config = dict(
    head_dim=32,
    norm_eps=1e-05,
    positions='rope',
    qk_norm=True,
    init='uniform',
    lr=0.00911,
    warmup_steps=117,
    schedule='wsd',
    decay_fraction=0.686,
    doc_mask=False,
)
Each number is 500 + 25 x the weight over its row's rms, rounded and kept within 0 to 999. Layers, rows and columns count from 0. Numbers have three digits each. The size before them is the row's rms in percent of the matrix's.

# down: layer 6 MLP down (transposed), 256x64, rms 0.635, rows 225-255, columns 0-63
# up: layer 6 MLP up, 256x64, rms 0.654, rows 226-255, columns 0-63
down225 110:488491478496498515476524530497541493497492518492494451477514495494501532540450493539512504494496494445480489509480543497502491470507535449503468505512495494482464447483529480507523453462453515
up226 103:508527500474511469526484500504504462500535523514470479486491498472503505546462466532463455533508501475463497522520556476519502495517531450519553537515540509511493489521478494490478497501465490
down226 109:476524479521472478530437501501486517487525492526549479497503524560501555492518483489482517475472519502493510479502474476473508521512488508436513527476514472522501474505494443478525509478511482
up227 103:509515492505501516509509511513509487492501498522467524529473551542512487509477471499499448561472486491494504541500470464494563488474493531466481516507510495499502520505506532498496534433450494
down227 104:491462521492480524509497496469494509487456527510474496504491469476503512543498521500534502514513457451514498490520539529446482511471486488515484500536426518546557489502489522494482475509510498
up228 104:520509518543538521435440509517506534534478479513501476504474497494495476462535517530461503525518484497518494484477534468500498542517498537529531523478470494532510518478486487495530484472475495
down228 078:498510468468515489547532496506457466512524500509509497525502514504498516525478520471523454452476524502492512550548481498471486476512521468462508503519540460474521538549503530508496513490529494
up229 095:518492503500531492475464457502524519520488503497493501485494542508472519486529500498459568483477474509557532475525525515510526488492532510489530493488560481496504496545474518527481444500503493
down229 097:471481555477470548522483464532508469528548493530488537502497490476518502538529460481472494469540508491471518455494496513518492511518508532513498498521504485476479512472437511530503496520513505
up230 103:482523520456495546532455496505480515528503450495484495529499492489505497490493453489525470527515471467491541520480470452486524519535502475500480476500513562485533506487507487493557479493500482
down230 079:495480508530448458491465542528538498497477531469520494452471528535502493510530489493488494502480507521511512529454510541500484493518486517491529471470518449532455519522455503528498506497507495
up231 092:518516510490512519518516488520476498482547556465499454466481510487478490497515480479503414519473512505475506549489471502512534485545523507485495501499475504468540504493480508513475542505530484
down231 101:482491535488483524501483516504519463503472497505471502502477483484543488497493513517462496526529526478567473510484462480531477518503513531520501475471493452475523518500507504466444435529498483
up232 105:464511527460509487547471466499516452486537484531476522480515503493479526520474456548497484564526480492521497513486468475525513497472493518507549485538516516498525512495491487470485528490518480
down232 096:520493478519535500471553523523458504526501490489483490531493491450494533479471484486535484472545543498462521486508500485513489531507544494512484464519506512525512442513509501545528462486506520
up233 096:513438478497509524468470493502504490501506509453506494499514489531509543502495510465522465482482493541496466482484452529495496510535565541487495463516491486455538509503490486504513492542475472
down233 087:497530460496466515507489499521461468503495534505494491487508503492535475492528516505498520507546485461491511439525505437499490506462479473521500509479538549493485514506487521521489519484570523
up234 101:471538482494490478535492489478541487510487504512496440498480528516486475486455499479522468508518483485480498548524467505467472515445439501551504501506533482500476495485526530474513479494499473
down234 102:479519443551522542509528506536456516492506546440526492499474491523533499476481499494502510503482491531515514515517497512488520475448512455541479492529526486473533525511475509520498484516507508
up235 102:505530511472475513525516499536456527469502519498528497451546542485505519435497537482500499546490489468503512537505483518456485480443500530490496484507519492535523479523485499482515479521506493
down235 110:493483534497482480487505521460528563530474441439513528511491501480529507480497539542516515536483514495517502496528497512502524498503438524524501517518487482477489473508483474499491543528506477
up236 124:454513529512484445492505540499518528506502471492468455523537482484504466467504520494508476447488507496470492513481528539507489543466471510513516509493496517480484506440507505474541533526523496
down236 117:511491499496527530519481474494478529525507503509470499509461532484500536528501462508503448476500518532505502538519447499503483480495516466464498433517517494534533548522483527521498472467513472
up237 104:535507520477500538497467480488471505518529507536488522507504529438516530504497484503537504500500525480478478507456536500527516448472505464493550542526484474529492470506508510523457511479535491
down237 121:473530527538509470495531518463492499542524520529518541515459497518514504520539485522482529484486474470532452509485519514486503506457551466475521486501490494526559487486526487517471521491504509
up238 103:497515536492488443544494519490506445454496493464479494496519485489510494503489515470542494468499471492469488454558480469528517464494508541454508484524497471535517500517514530486502523499516506
down238 102:504487500470493521473543521494503522509556509512458505533499465515485508498519473464492484509535460497521528484454517515459494506544505493530447521463471517504503513474537518522480450518506525
up239 099:521474503552486505512478487536500522507524482544496505466496461475488479524477468531492452520501475509500506462569517498495470523539506486497480507491493489512504505554489500468511487490495571
down239 096:507477501517491469483481483489448500504520505515503506536508533525499487517503493482491492450507526498511539438493522502528530540489521516552536522539457496507518512535541515525490489546531527
up240 094:501494497554485514521489519515478529488466514481497529485528476459485510514533562465503478477447490487495475526506514528519494487517493463487455530447482484464507497492463545481516494501478514
down240 109:523514532473506543507488503527538510494515503462492517504486469515513502530519496493503494545485510496498543470496541534498454490486455524535489462494510484518502566482483506494440486451518501
up241 089:498496500474533544496496521456512472494499483510489530513488546511491496482537494474491509468504468439491460472491515535551522483489520531485499484497509455538501486538506502544475500479554493
down241 107:510532506527513490514528515513480494520458452497514500506516544507490470519487508494482532512488538539510507550432478483465515515480541489492489548485539461455482496487503490472526491472488502
up242 107:524480505489526516496473465506521532508538506505549517489508454465508488495503473505500491479537497522501514524468528471464508532501544484464485518587471526507507494534525476510531484486501483
down242 114:536460477516535468520499530528504457491467459502505478508489492498502471483500489483464512489506518497494495563491530496458504502483526467528521534486530468486524500495557456495540489534510526
up243 092:545481517510530452484479450490499526486514497540511507534529499512510481456470528508559476505527486527482493469481464491547487481524509501463521509520515495495510511527528500530488491435506505
down243 101:493544492500494525497535490511494506530523461494504511501519516439539498523518531438520468531540514530524510443485482520492486477525502501527509459472452520493495465522478508505502504477493526
up244 105:526500492469484449502526503534498486504517467479491503543510526473484504478494465535510556511513491435516472462539485532518499542507492490524551499459465492511476511486510506492519516510499463
down244 084:483514573480521486494497506491525475506494519491509528485506520485486485524491528453470521514491517514508483514456558494473529500514450483488497500497509521440517468479509485455520523487461543
up245 101:477493501501545509538477458527499533559496494538498500467517479513484491534480456484492474450540477464478493502510495473500516519509459496528467512459518482465457496501521493505477494530517519
down245 093:486491518488507471467504490520487526516521486516474527521533524522474498506517494494513541457500537480485475498465519440512514520484513495440485511494445540533535489539466517518457505482518510
up246 092:529496507535499520462515471514519544488508478527488465512448492520481500475495475508478551498558473509507481479488488508487448462493488485518535510510497543516479530523551491505500484456479475
down246 096:534536525518532525522502466478505534442526523520534506518522501515544535518481477492506507470518498509519552528481511505527508446493493505471522495515516558501518517487484440514508504496493500
up247 095:511507506513491493539490503550529492478525506498502496492521485485524514451473544511509487489450462487506495489444473506497484516503547543509450514525471489490520463513479531481515485466455463
down247 108:495523539500538475500521477476498512527499505489471463473490510572494487501510527465498488488482488494507437518540517505476510475520483474529504551547502507496481499496533555518480495543510510
up248 097:551497493502480491514457488508497547491529501548498533533486497506524455522450504493504499517519465507512452516480474512516511429514510521504497526491485482493524535477501538500502540460510526
down248 123:502548496496462490528495430530492526509523514517540519482524505479522507499495465509495523522522514467493487475471493465509528440505503448517508526477490516461488520481494540488539514480514533
up249 093:474531511524521512503454509486493494525444497513483500512501492445541502480527508529515471495490484492550463420537537507511503525500482465495495521491487464511526505480479505545483485497491485
down249 091:495480513479465518442503517488517489484522526506554497486529493496483490523486480496467510537511501515501555514507459517448464515492535505531553450473505480464510482526514498480502489489465525
up250 109:453507512498491468527463479492506484567468519526498475512482508472492484493503465515539536508534469451511527476540535520503490510471502462475532525510516510482502520523508494561511476497504516
down250 098:495473489543457496498470497524517474486481498563457513465540498467462493506482492485510550482480487534530482504544512491509505498514498479497496458515454505488458530543519476484503498533484479
up251 106:523516534493480458516504535541477496489503502455578475547493517506469529472510472509525515485524477506484474533531477501514500529454530492499541486530474507519482529501506507514469493527489514
down251 118:544547526491503486522490507528496487545516520484526496514475533497504524488520504508520516523454475471459429482518504459560472486538506524475478481502464472496501504501512495506498497528502537
up252 108:510469540530474506463491493508449479495502540472490531494508515507479503493528486531482470520502565527490495519486519502496534478463484522481504499542477501467507503542526517530467524478529448
down252 111:492540460463522543509492507525468487481523495490486510527494470488498496490474493540512527470469503474497497490508538482508493497477469457503438473506495515578518510480485528533482490477489540
up253 096:513464509506474529480524485526526496452515514472492475520479534486549517480504482498525470496471493540551461485499480539519492499563533498531481538522456510516511500509514496492508535529477490
down253 105:495542501507464518505552509495469526502437553497500461487464529490518508539464483514511490487439525514494450460530529507500493485512486467510497490503498520517492499484500508530515464463494505
up254 102:473500491525489489519475524496538498521554471496497502501488484553508516541495534495461469455501488489478464536498484506497480526460488496558534531521508444488491514519469530473493485517508524
down254 097:479423477462516515506558517496477458526484525544524505494516509490490493511501458501515475467522535497495530500516538510445511492500497498475503511501469500479483513465541542480512522503521508
up255 089:505483518549459511517470486516471510491508503506526482458475453474530488505473512494526456474502517513490456478509510522491446506471527530492478497553502441516510483465521500520540516501508509
down255 091:506531474502513527515500478501495515499524473502453534480507499447523500430482498487479529517503470477510472475525542457510544504479489501472500513464484468491532465496534543525470485518518508